From a checkpoint of a small transformer trained on Wikipedia: a variant of Muon for these matrices.
Each number is 500 + 25 x the weight over its row's rms, rounded and kept within 0 to 999. Layers, rows and columns count from 0. Numbers have three digits each. The size before them is the row's rms in percent of the matrix's.

# layer 9 MLP up, 512x128, rms 0.0729, rows 469-511, columns 0-127
120:489504503473456528461502508473513511458496447504512517485459531457502499461500521510495517489524482543501452516480466487501502528455481489486499469503472477521547486525516490462480531518504452450532467493475478512480528471507457506501493510473512483505495532516497567539499496472510525476499502476520499489516518492497539483468498505498529481487474443481530487436539503474470502513480
102:479490522475461509466483519536463525471513468486474490509514481473515508506471482538521521495482539496472471517518497492484496488525489442500459484496514515481514520483525504518476526502538481528486429500550487464518470508482469499514511519505491510520489484523476486514498523497515445496459477519517478477515474497473483520463457482456492457478494508473451446505494505493420531496498
088:521443512544485522516486522487490498456463514470467511520517492525504509477469491526526553522482507479532552575508537493533507487531485460524491509500503505484466498492529531530526505465509477536505477438520497505520503552505512499522509492540514496494499498473541485485510472514450514505509478483541486504489514537463523521513467520491512481515495471527515504507530520544522521538480
088:498497515476465510521460502519528548492477481454531528494506510492466479476499476501503500521493488536475521523479534493490482533458485489530494487509507534500515473525525508509499532544503500513519523471493450514520549489517551485502535511527466491488526515466520477484511470532480530491542508483508500532573526453509499499514499466491466486518536537445487539509509497535459465532509
102:485491523508489488463466457537502550490540528519532491470480474444547494477531514487486503482485466493479499466458514522534456535527505498503474541473504507538488495467482489496471499497535480526496505475559509462470489463521484475467547486518495497503502467471507515490495476473492491511476471510487460470532490490481449512474493497500494465464510491468522478493479522526478456536480
093:562485519528531536468506472469495504509483478459500507486537475483472482476495520521461519536512475454515509482485493496486532499459531486488485490442498528480518507555498544476526459479470517517503461491548526502498489502521476537478547515476520519558524452513515492523492515515480485501520461533520461533497524499471511511481481513504462533473525485519508479484528509486511481521491
097:516503503480484535500453513535455482430481492502513508538522481501521540554512495524447511505501539490493528506541482472484488468535505528539478468445523496511511534523489507489480492517502475539520511488550511467499513482444533464478528524492483483501514500476548530527533521531475481501484520503545483536491521503525501490541500462490502489478475499464499525484529480504507509505502
080:501518516498519577487494510491524463521482480547512482485510491486520503487503503535496537534492504540516557482551491502477486442496507484513500528470540534490479529489496534483480480489523506541533489564529445524528500497460491524527464499472485506501519491471505501501512498488507530492512446525520523520527470459515491487507489525498497490482554534477464461471501517484520515472493
101:523514518477514528483515530522514516520504494492482478471531475500503508483516480500508548498523481508496519553524511532575499561494489509469494549520535503457552513468490547505469517526475496497511447488519519497551566552488491512513509497489486540535511476487528504534511491493513454537510498479454525475484511522495491495501520532533508487516505492497488490483518474496515512454472
108:452489524522493488490462487491521473520500486498508474521511514475518462442502509511508470490514478511506436510513473495493484487504487464503484494511467506498530477513544517509552510558495468480498489531462498517469516470507491500464484543497504476509496520548496561488482531497503501434483495478531540511538475515534457512469467523530498497478519514524526509440533504527505521497467
106:504499496512508478494491547478507456520498529455474526513507468489499502496473495498499482510539499512516516496495510529478484559551498470506479509513538486525519518523511490521522481502508552514446535493485467521508495488514507500490527482510494544569562491563504526483475562520484463521501506549488532491514463533547471488498470531491507521512495483486489546514477507482472515517511
096:474489509515492488454482473470506508545536549509527482505476467486519567483519530542508503484480501514505529558524497527526465517510488492484487440551532463528554532516511501506503521520495500532514512501539496545473537498480491510465503539504519500490478486480548498489496516532500529518506496493504504561477494534488539521550502490488490499517525489526500538496521507468464490517505
107:475521488484494477541462508479517467455471470471521506524542545493464512482492476506478477503503471532516517471464475498532508437503511511437471524502501527497475509496500509455502500513479464521486477509555474514537477542475495514540526538536521498448497522473487499494514510513506537481495503498529491501518488474486535516469476473512487495465558531488497485500495487527521537522459
100:482474508496446502516522474466497493542481498471486468477483505504489481537499467477509576501527471527516548486482497496522494523516524508476464528503479476496495484527511502473464477491490508538492534520489462507479451541510494540466491504503490476538495487522435503504475523537495473496509472513515542477511491553504547504463540471508523487518515492488489514468473517523501516559527
103:512487494498504510468543487511559523492499483534540534468528511441496513466491465462491498479474572509471509497537536504487476506504460498511470510478464498536532496538474489530476479511486516523527523492493504508495515550536489521525477516512509509525518536518499475535471493516542512495484537523508454500530450460504472518516479475522516499536521457506483477504501507508495491530548
104:519513562522514508468477508523532481510539543520499495498533492515523485497512463498513433514489507522508494473495555552443504537534513497511445494492455466536476487532498485496533510513446500546523495497505499484493503514502493478462546531493481504521553483501463452488486461515493549487501514478520468516498516529503474533508481481531491507512534481502515496505512518504523468507491
103:524534539496465528520542510513531510522514541480489470508548478514487470528483477517525517485478511517518508472516495468480445531519457504469465463457485482469513489485481508450526459484490465533491506512516517503547484470503462556473467500517523500515507481484461502473486513469507507486483447512523518499501526521509489523490496504533461497475514514505499479508516492481491424543482
111:544491490493487505474524497543538488460484457468466514460516483490470526442482496507462491532534540503507493516511454459442504459557531485495499462512530504486505527481524487512497494532498509435480506477486507493444485500525526499489475500464487495521501501522507470478526526479513527489463464532544498515490486484497488481483485478521468476500536507527454504505533503475487475498491
099:520495516478461480495506506491519506489522478487516505441503462536534498494492491509496482496423494475507500470496484508472526471523501529480505542518541534491516480498522537550481505533490472481495542481476502499511551431506499469481510496510507500553523479504520484473480511500516476491460463571498516510488498513529475514525544506477488464471477551505488478546506496519476510473508
115:527507510513509466485522497482501499462516455452500456495495486506493507502498513498490513510491520502466492479500483511460506436527512528482467503510489458479493456459486478516481508480509527509471461473517482472457479490495510437470502512474495478487470491475441499483539502512476501460528509482498450509500519502485520445529512458487492479455508426492489453494460466518495516513513
121:529520493486503531520493515518524512526519502519519510488535505524559460559514520534478514490540512488516518539530533473534496506499491532509503537536514506500505490496501541516472497549484500500531466514528490544494536511451535498499536531494484484535515517493520557529495565520480515497488536506505470581526493507523520496472500515500484477494457524521477515482508475490533519511508
105:500499487520484534522469503520511464475535507469487490465466474523486449511523540491456520521507458503512508544508489513484535526487466464463485487527486516486497479485493512524507510479483492508493488504519502469491482510494512512479492505445520560484477429491460497480470465506511526492534492465501465486506445541474479526495509536472543479497505483491545529451490468485510538531489
111:518501495485494502479466507536538486483465448517481524508506503531510503470522532490489503510461511489480498514561466472487471527491494479489481521503491508497503533494472534485549509442483488496498443506457451472505534483467529575515543523483504482517497469469492494488517498472482531483492495491496540454503478492527503488501522526475504499499506479490465540502461542506532518558517
113:490555522461510490532476538517558494503488471513525475518508522508496533522519476465516469540511471506515495508521470565525504524512503477519498506502479507495525480513544555503475525485524513486467465486463500544487506474501487491507536533507478489509454501499497484473488504515494485517485533459477499466561532495519519469496545501497531501498474439508501572501525497516495526481495
110:525480560545534440517469536460536515456517487432502498503499520516500494534461485486511484473466504468503475483505483469523508531538473505522489477491493490517530524486493469504497502509507502507521511549525487524463503509567536467517518505484442525512508514521513500485495522518507466553509490489535518551498476524484513503509493488541546509501496511476498495483471515524497520537484
098:509503471470507502499495477569506487543493475540504479507515516514531487478499537526505521513484477527467478529475506491494524483467482470517500496517510476509479510509493510480508475475526506489454500511453497550449488497470479552520501505522516538532492512509435503532542512529559527536509502531484466469503515469495489487519516465512515497460501439497504532463522452486498497533523
090:541499527471468477468537504515487508475506460431496549477516513477505520495529494520520470498481498476517470488490453476513481521521544570498512483494479453489493505464467524484507510452511509525522529515487503542499485487498479514481456484542525506555509473512550508481509495563498495510484513525492541499517518487536513487522521548451490508492525523482522499480519487479509514500510
108:504472534539491506519489503519529462540490468444530541531499510542505475455488505503499504464495518464489481494467472503495479522486482477549452489468541518471518488518525494511488534518484481479513470498489526520483500508523493508501513483474471486512524542499486473517538524511476451572471459544533446515488484522494499524477492483502459501488534494470468506484531487470510509518472
100:518464493471506509465491494509470494501471497501536522487483526530475505496520527511510500482487503486463474500515502523472491519523557489510468507493440508545516475550527532535492462471502501493493512481455493549491512486497520533512495527481484511501444489566525529522480505510468443518511511507496444496497503504514480507534529472512490545483460481515493508451472553522491515540480
104:536487498541548470533459510499496525477511500533525469533453509491516490473509461516476499491492523514474472498517531540510525462501491518525508489461523475484531471484529506482516501501487477532463502523475503483518502531508522500501475495500445528448475524539472497451498534540519491538541498516519477475488541451549531508503495520539512446495490487525492475495537474506497501505470
097:445464526516486462510528507518510478485546476505573471472503468479529502514484467499482493463479492470512502464486446538504472495497467477488472483472493536527493500489522513447509492508504476497526492534472497487486472522487506447467516493554523489539554469446497504505495482531506504523472467498541495497500487486484505522509503486451495489486468501526481508475524484451520513485499
095:513510513483456492518481481488504496496560483507560491482521489511474529522464518518508522531442532486549513496457504499525484498521520495485479506500504473472487518526515534495514526525466482502494544521511545549540552555529482539486515473524484474458500539483514480475517521487528499529520511502509514480485495504530495556498504524505545488500494526498458527467528474516470468517504
103:494532509461531518464437560491505544484537465521521548509478528467556494505478455468490501481518498498492476522462483493533506496487497523449491501503456498534466535498503495484483490473465483533496494526510488513524513487515473467519485492547521498463515465461510454516492502492519484475523525499518483451514511509477512506475514486507508475490455507481468543492495486495459542501478
094:484508504507532489470502520409482505482497526460510503496489473480477445472485481499517528487475509508515491516524476470484477481481483523503515466480501493517499452488516525479501504468477508520475524483516531505496463542492535528531526526523472509510478500507553515496514532500535463493527489526546457494466511531453469553516516528525531495464510479520472483449474515518527531495511
096:533490505503464510500494500460538496533506497507511525549470491470470527513482477473485541456527509512532513509547532461514491489490516505510490517449508489475509498519492505492468498513447486451482529503502537515493520531475518518473540496465534514513473516516509487550491512484501520448515548509497480440511536489488496508534559489499462475511509456499519470497525555528499477520507
105:504518485516521453510466525466476481509506511465496514481530515512479487477499500537541458494450478497470549492509446513487527518514495514496489496492516513507490473517505508554462516460496521506503470505507490504519514532537520500489490501488499506508545459503460487493476506528511499506516457506435463505501564507529527516471473527545461525503511502559485546477498511473534513544472
099:490510486460494470470476493503454484498514520491476460488519484474474497537573488487492467517493528498472491505514512510461442471491491450495470506519528495530473530514500506470473529501466499524477490536502497495527499498500544546461517460508482568532481458511504482507515473490506504488510494499499524427540524544507498488535477512480489473492512466517487505503493555522511528511502
075:478488467479515535517481492498507518458489496496512479526468529507438487472497436483526533507517496521471505490545490503488478517513470508498494511496484460499499493493496493485465535484527499523560557504526468504491460493503544510475512479495517487438524483520528480479510530475536508469489498495501510522512455473491460460432509503467479475477505489537519513510544510510503450497465
096:525487529516502534517485517568502531491475450513473530490498497488516552487517510503532513503484525472528541488508504533528511482531505481487477500458546463523532498502533492478524495532511489498474481493544456478488491477495512488480489505559510534549482517478474511485493530514508481457523517493535510550496434523480512509525494489495542504489467487475493465518509539524460491496537
101:515523472492503466544476503459527515462512547493503503504487476491495471499477452452499472452472541541489486486502483486516469530501467506519450496514504539577533478543512495466460531509470474482535480526511484503459555498485536488541509487490481467512496482516482493521518501486526489504457482500490524516512504521555510520495523518480529503522499497526494489535484504509535532508512
091:508539508504537499497506508482490490529523517490491472510530513519473540487493531491481541446478572513496534521526493533479530499536493496519506518490479511527494509469484469525478475455480522548558457512478540499511529499506521482516467504525466519549472495462509495527529501480543550500478467505485508508438474473517519527530512515507501496478480529514545506480496487471488498495469
099:482518514521474470517494452511536468514482515507513484516453491487500456530506496516483447480496507472486514504485502516538484470563545448482477490504473438492480495457497445527467484487457516501493432505498456533461492490452538491493495494504480498487538504514478478526496515493493518491484458478505442498504532529480482510460522495468502478478482504496515503467498495498510509518487
069:479511430499497466502534511416490510505520505495518478478498513519486519463494514487474553506521484496460458506546517522514501501474553510482496493498483473468509447494493513498531481525508514509534510467514488492531516538494482542480517495517488505540544490434470512515510454493521484518484508481491519489537492488480537472500462483494480501458513511493512484521545510485516492455459
# layer 9 MLP down (transposed), 512x128, rms 0.0727, rows 469-511, columns 0-127
114:506503507505514513505498538501489484478510474504476465467424501504559506499499487487485492552512516502523535534443513476512482526481505489510474482477495495496514507508538547555468500495477492481549517454543486489495511488481509477518503498475492525488517505507480498523469538463438524554481528463471492469546502516501480533500502462470535504499501450542511498484510512520474525485494
102:478483485468490497533495506473485504474471521497472541508507564466492493500479482510525474499534479482561490492469522486509475529462461452471482538534481527520462463530509505497470492510516465493483495532507523465505529514515490497472515498491510513484465509567500474537489494492488515539470487468509537567482484488505538465495488479507511545500527478461525522509498505511535494542512
093:483493497493454481489468543511509490503499515475484497509519548523530476428473458423478512488474515472444516500515525505488497497489496467508471501542508488507524506527492495465519463499482474477496503491479522511516519496508481496537500542539483504502479486504487494515482454522527490508531532491507446477521492521533511480505518509473547522498537526571471494470513533477531495492541
088:529467493477466474475480509507512499516469507484498542429496498520485498514536553466519508543498524495490480524504510542505508451477493499540480472491468543527511472519530451467468513510532531477529515500463490516537510472495468492509513531492504479509511482507475480523505532512523533448485490555535528494531516479487489494504501494506467514512457492502475451447493494535519530503526
103:479515482505511520498505508539463549489540496491495556534515510508483474505495509510480479517472505503486476523489483509489472512466504491493489490522505549487525529532435533454491533509497508491495500509527539505531511478458500443463565529527523499478480497476511440467470508508478505529478503491496471474527494494519449497488499535465541514517506527463458476522534483508514475494540
092:509501488473522478474494486512473470524534543456494564499503469483452483532475526499485471475492503486545474497480501476510508530499525545524499482521515446514518489510481515527534498498554530437500505521500456520478467465468465509534534515525493526501494482485568494535510501529520488488512512485475500540509509461488500496510501518516499512466505487486486504466484474545543478513467
099:443454508532531487482440501504496494514520537501485444542510485491499465537489532507478474483514493521453463539484519459524492501569505492464538513537466469522481541510497517479497556498530543524516508529514500516543464488519510502506475504479533524481483490466521494506508490513507523498486520496510494486501491492543524501494496504474456498474467499489504448469465500528512510495512
091:511488479475463433507502478526485529497506460468495507474521516517488514527470550481482496515516508510486475513487517511510506551480497518455455493529499510505500469489496510523507494537505488499493502516468482474492478441534505493521515489519506473525482525468480520459487475534452475502527496451486486500497537531539550500532499455558530507520456530508534550496516506498503457529481
097:492500486500485516479513486395507518496517474500522534516467478483444501459511490521497461520516471486532524459499456531525517525505498466515497498471534510508480493495534490475547468484503513540487500460491527496529536553511494489472485480501520518468484514481477492509472510471502540496528506515512515453499539490469465498533500484486487539503481502477529485568502508497522497505467
113:544524491499501522506483485483475499504521517483466492499531465530549482511520522433459531509517531472492484487462499487533524500519515501525471478461483452503494554453499546500483456506537479529518506501523505509500506482492544509486476522497461525488481493471558493488460490496454480518522509502511497527507485490530543551513505543504521469487505485499534474513479438496520482483498
100:489497521528514480510519511496510504530472551487476515475522507510471462490469469457479526487502532532513538462541500529534564487463491500515521510475484464510515496491520478474496530504489520502503523504529527509523479478504460477495490537524489510519475468510533430486524500491527513512496485524508438522465481503435528473509505508519467550480477461526498483510506448488512531486486
096:525509520513478524516494506531558451558514457535531490511489523524521519523510481511497504530536509542460510523449495492530449495508482465528518466468489503500498502494506482464481515524481509493523531503515453457510475463522503515506465501498516505468498492501505492478464514535496534530500441528475504490453490537514497549454501488487476531510509490520492516493444507494461482478519
105:539510498513485483484484517472459507486507565477492467445509495521472502498509479483512517519526501499516486478493526513471480459509493508475494501458505515516526504511491525529467490498502499482520485457468491476515504501474548542510550523496453514452463494467561512544468469498475517527543472536542506510505501501494483513521502479501489505497456520468530553507501474554464531511523
102:551480528509498497514490541478508529467511496490464477489502464500508520500476464540489546493442513491537511526510493497505502538504469520503493511496525532475486505487488536510488435478476496509506497529496505504474496490466496492482559437459476525455543505497490531564482520543472452513510456468479533510493472488498524512473479500526541482516488506497514531460528514499491503486516
101:483489525525499473474478481511507496505480478518505498512493487491471519485502459512510497513464445483486568465484538543484536443545493506525510486468498514489474511424507493498494526489516525481488512538468560467534569505503508537500485474523525521465476534500506537489484521461501503504467492499553499515462501479487519483502506514449481523493509531497519506492507504476526517486475
106:479510503499494447479465559511501494486472524492522505539518499503508495502500503522509505509499464448495549508473503532478519478501509522508491480509482522506523489448519542477505497480485478455452516457544462527492506488498483492536508496503547479543451442509519507530524465557507455458465515530456502526497508488518475474487511518502531521525495499535490509536528481514513475500521
104:487499458488558512509463514481515480487531478498493491505471520513496466454494512498489481510523474487453497509535464477514482511505515534511481499524552515495506515467510481482492503519437531557474487452508500503455515468487528520494482465530496499490480515488526514515512517491508514479539533511486499463498502508494503495508495519545560516514472503533518518538530475491476559441443
104:516460530507519537452496540497494464490521527494504497528499485502469475518487510544488447534494486516497519496499536433475492453495481506519453482572492494479488547489503484477516516515484469485459535489529467537524503500536528469495510464473507487530518514494495531483515453504487492491471532501486512477446481520513477501507535494505500541481494498535512525517500504465483553494526
096:497490483461554507493491526506446536536507504506545483485483518500551484512481478479521471506465523477502533548477481496479490484492518516490517517482539525481487482590485533508472522510481501528489484482496477491458490495496469464493490449490504518514506510463539487505494500509467514519521511498501503483496452556516469537483494496491520468493472529498494483501565523531454469501522
106:513495476488528530484463499460471520476497499465522497511506498523509482490489455511525490466496529524512473476449489478497546502516520553515503544495486522483532500530447483463508506522508490462503518507509464512535528501518484510474491519494517496511526471508494494496476537463452467495525497509542494445460510526491511541527523474521494522443512489529505488439511521542480476536544
105:465479494509504479532494499508472462478469486526483479523480535488550506476491511521509507521493485522497542480494511489502518510489517505501507458501511533465525495445479482546493606499489451534481490481546519503509525501484519479457511522549485523511556535497485488501517496507498474521462505447496500460490491455558487496462485488505529516484499507495509482500467509506532512493488
106:550512470486502465498482488541482503490516474445497477502483475507492467517494562536485539523543504503500565514493513462516493517481471497545510501503539487472513485497527491485539499472521553483490506541507564503518491507477476505470489494454494494500459481514506538474515485470484527508479520509496491482473456495454452521506525495487518534480470495492516500516478500446515525506538
106:499448470495480503523485552548480515472468488530496514520584497518520483502511516457489514511452501488479486485504493468543488482480501502464537501495498456492482482518518503516489484470514496466508455479494520504514531554496508541481483510529466488484540497548520494487507504476543529478533479481526504477514431497526482473492460506514509536501545510492514479508514513476469470497518
106:498531474508496565492484518509480508495534477502524517504518484474493502536514504499510516520509485503503454512494515554488505443518497493516472486483502519522535523496475481493500514515526516486466476515523523420517490494529508437469503512507469453502468461428535521495486474490528484495488519529521525457529517495532501518468498491476449538520477486506534487514466509466531493536506
114:507513508474491508485509477537554472493495463473477496524545490497451524520484551465531500531473540502557500447558506486491482498499495491515485480479497512506449469498497514478517512501513480516522489539480506434519527468508534483525507529507494480493511490488540521493545465524498483524511481501538478488485524558538465510483474469514521485478497505488494493496498474517458524463465
101:477486545503490445467537515456486488499481521484527509499529519466503537495493504520481460530475518532505509476517495531504473514504480500533504475487471526513512471466497517507486545540492501477480477499508519517485493524490490533460496494473456478466480537480515531521491491488467517507490469471557531543530489497485470517520514586485471491462542520510506455492461521492533483517493
097:505485526525506489483586529517541456461493502496521529515494514496504500500481498476506483497473499547493465437494536494500534478510471474497476502428534522520484510520508527502516507473538464481556493473516531513487511491502469518465482518473464502514493509468497475525467488471530528505494494512501540472477468484507483519476496534549512523514546515495495477539480482496520517464477
109:524523477460532497446504511488493522536458469477493509489467479506524533480521492503476497556538514503519520492510499496485513508541510472501531475503487517469456547525473516467542535477459501483501512516482490505534476500489469487484514507517517504512545440517552477479519490511524506476523463503496467504489489469502463534480486510500498498487471495546514596479484500479503505493472
099:513494488493465505521488540501493517509538526476528513524518476485533480547501498470520467531534511523524499491495538489461469541485493545508458498537513496489492498537482489521485484478453457530470508507497505530466528509507488511479537535507528492516491462507507513465515432494515462490512527511463466491460500482468525463472508534494500503499488462492487445514531483537504552522460
104:504517531549485477501467495526478492538477494474503502497483496474483505479524494503495500482509487486497499491496503510521481500474478501478507507519572508490508442502555546512507504442478504490508502527490462523559536555505536498455486468519472506513489556553457496506487499529491488514503514487488495460471469477518549474504492533495521486478458475516486514459527504536483522537469
089:497505477476504498479511504525549455538481577509484535526530477487462486532509499497492514507505498485488494498514526549440500502500486497504496493472487505506510460526483485554519494480509554486552506445501518506503501487506456494474524462515513508489494509485522524504495466462507492534525529506494540471488492467528527469460497455522516502531544524498481502511481511527438495460477
094:490522500462555492525545482537520504522500509494510535488450513537456504477551516536471500550534465513509465526487469501497473478499514504501546488469481508495499502542474533481467483496478459468526484499541476507486459486484471476484497518485489488464480495520516500496504504555508482521528493467484504517434505542475506497528530493517501514498546479500465479484496552502522494493534
104:497543447532482535512425481466526517496481516509504499481515494492557475488481454491486513468540495497522489466486497519534516531509529529523517472465492493516492539502546491545477494451489513499492472486514477497530532513484510499455499562521496493520534495549530477517503476494523508465492531513509493471526488476523462535477524513490514484511453499522470504489477461521476511511516
094:561463493524542481505517497488484525537527523460534490505506494501449517497495509530479456495483486466491509504496554530489471495484503504480540529483542442490480505496501506517516467521548528512513470488460506470493517538490524492517483503490533499472491443481520490501473454530496497516452488482500495525490507494539529464506543447474483527504491499556498489513504522512491540463502
093:500525542527518535517524479471496478508480443506522484522506521444514470498525549560474453527475534503491479469480483501518490544488523500514494508483471491474463458524481499477506486513478520507502525506490519424468525461523511515504542545506497507554539533486488522469480493481522484478526498490478526543495535503525457507510507478483491499476517475514507513505470490524513474490476
099:491481512506505498516496538495490502506488482538470511527478503489496472479546473486487492513491494523487509449451481507525530517483526532535472476522524528475480488548494508518478451482479532521492526476522482440517516527544541482503509469465464494494521511533525482530485537424493474507486498476506521477462470518542440510468501510511502517478492522507517555504499518496489465514530
103:514530481516503545539500504528441497496528489494521511473497506458476505483499515518475535512472521497536523518486488510487519532498478497493496480483464524503495497542535480522500535486451524519496519480532506434508518467526463525523507522486549515473481524476432481491465475514534469493465474524524499506531489499458486440529489554505467460489504481538509495523483504479484495493489
089:504488480528465470468507474509501510492484488520511538524520501513527528555472532523479470487459538506521444474470472465516526523484505479485465491491509570486503483540534503524513482498478470432462459510496531520540578524515472525501495533498516528537472506526464511499477503509507478511497495510494498480521493488517534463485524511489502529484457501483490493493495489465480521496517
091:481473483522513501520548505550507508538503516512530494512502495538550487531506505486498539540476533522499529532524487490460522448491476492507494522502472472498491559523491522496478479451501503480531473460513526505485504493494438496474484495440528484482509529497472532498473483484528465511520497503521517495500469516486461500464511531495482493535516468465494510507456508540537496455456
099:483552510485534494507509490542495533523473497512503499498504471472466519539486489475498500561544489511523499509473460480486483498533533482539483479490493506516505523476534457549490433504497553481513443498491489530470506485476517523476547473485508497501494524464478446508505491524515490486508489477488499481525554488486474535518497483489552504497523465490498512466459490547497532506502
096:485486547539492437505517516478528480513501466507506483499507563496504500453502493523495517484523523494449513482453482500536491517522521495516480518487479540448520483502524477495468525474479527522527539478530469435571520512528494511496485536479505481501496481500505497480491501487532509480472498538518485510503482492518469455519500505473498512553479490531528474524495493522482444512525
100:495525500509488451545485469488508536532489481487500531531568525444503513501475543507543488511494480519502504508473501479481505501499505501550521504518475504479544522488514474488500466463490495495495501500512533494488499505486532544467508547546469482492436504487510480489478481507512536497478486522477532534504460499474459512504497481465486509478493485520527511577502525505475485438485
102:536511574515484511511481495551491540507492523487491508537507518519429496500475475526508498506512501482493574488500512501497506501498450509519500502480539524509461531501491487486458499470494499482492499538449526513496515523484513459478467504446546489492474494528535500493475495485463515498498475532487475482489496489531457522508509545485543509530503535535492479463479464506472492503535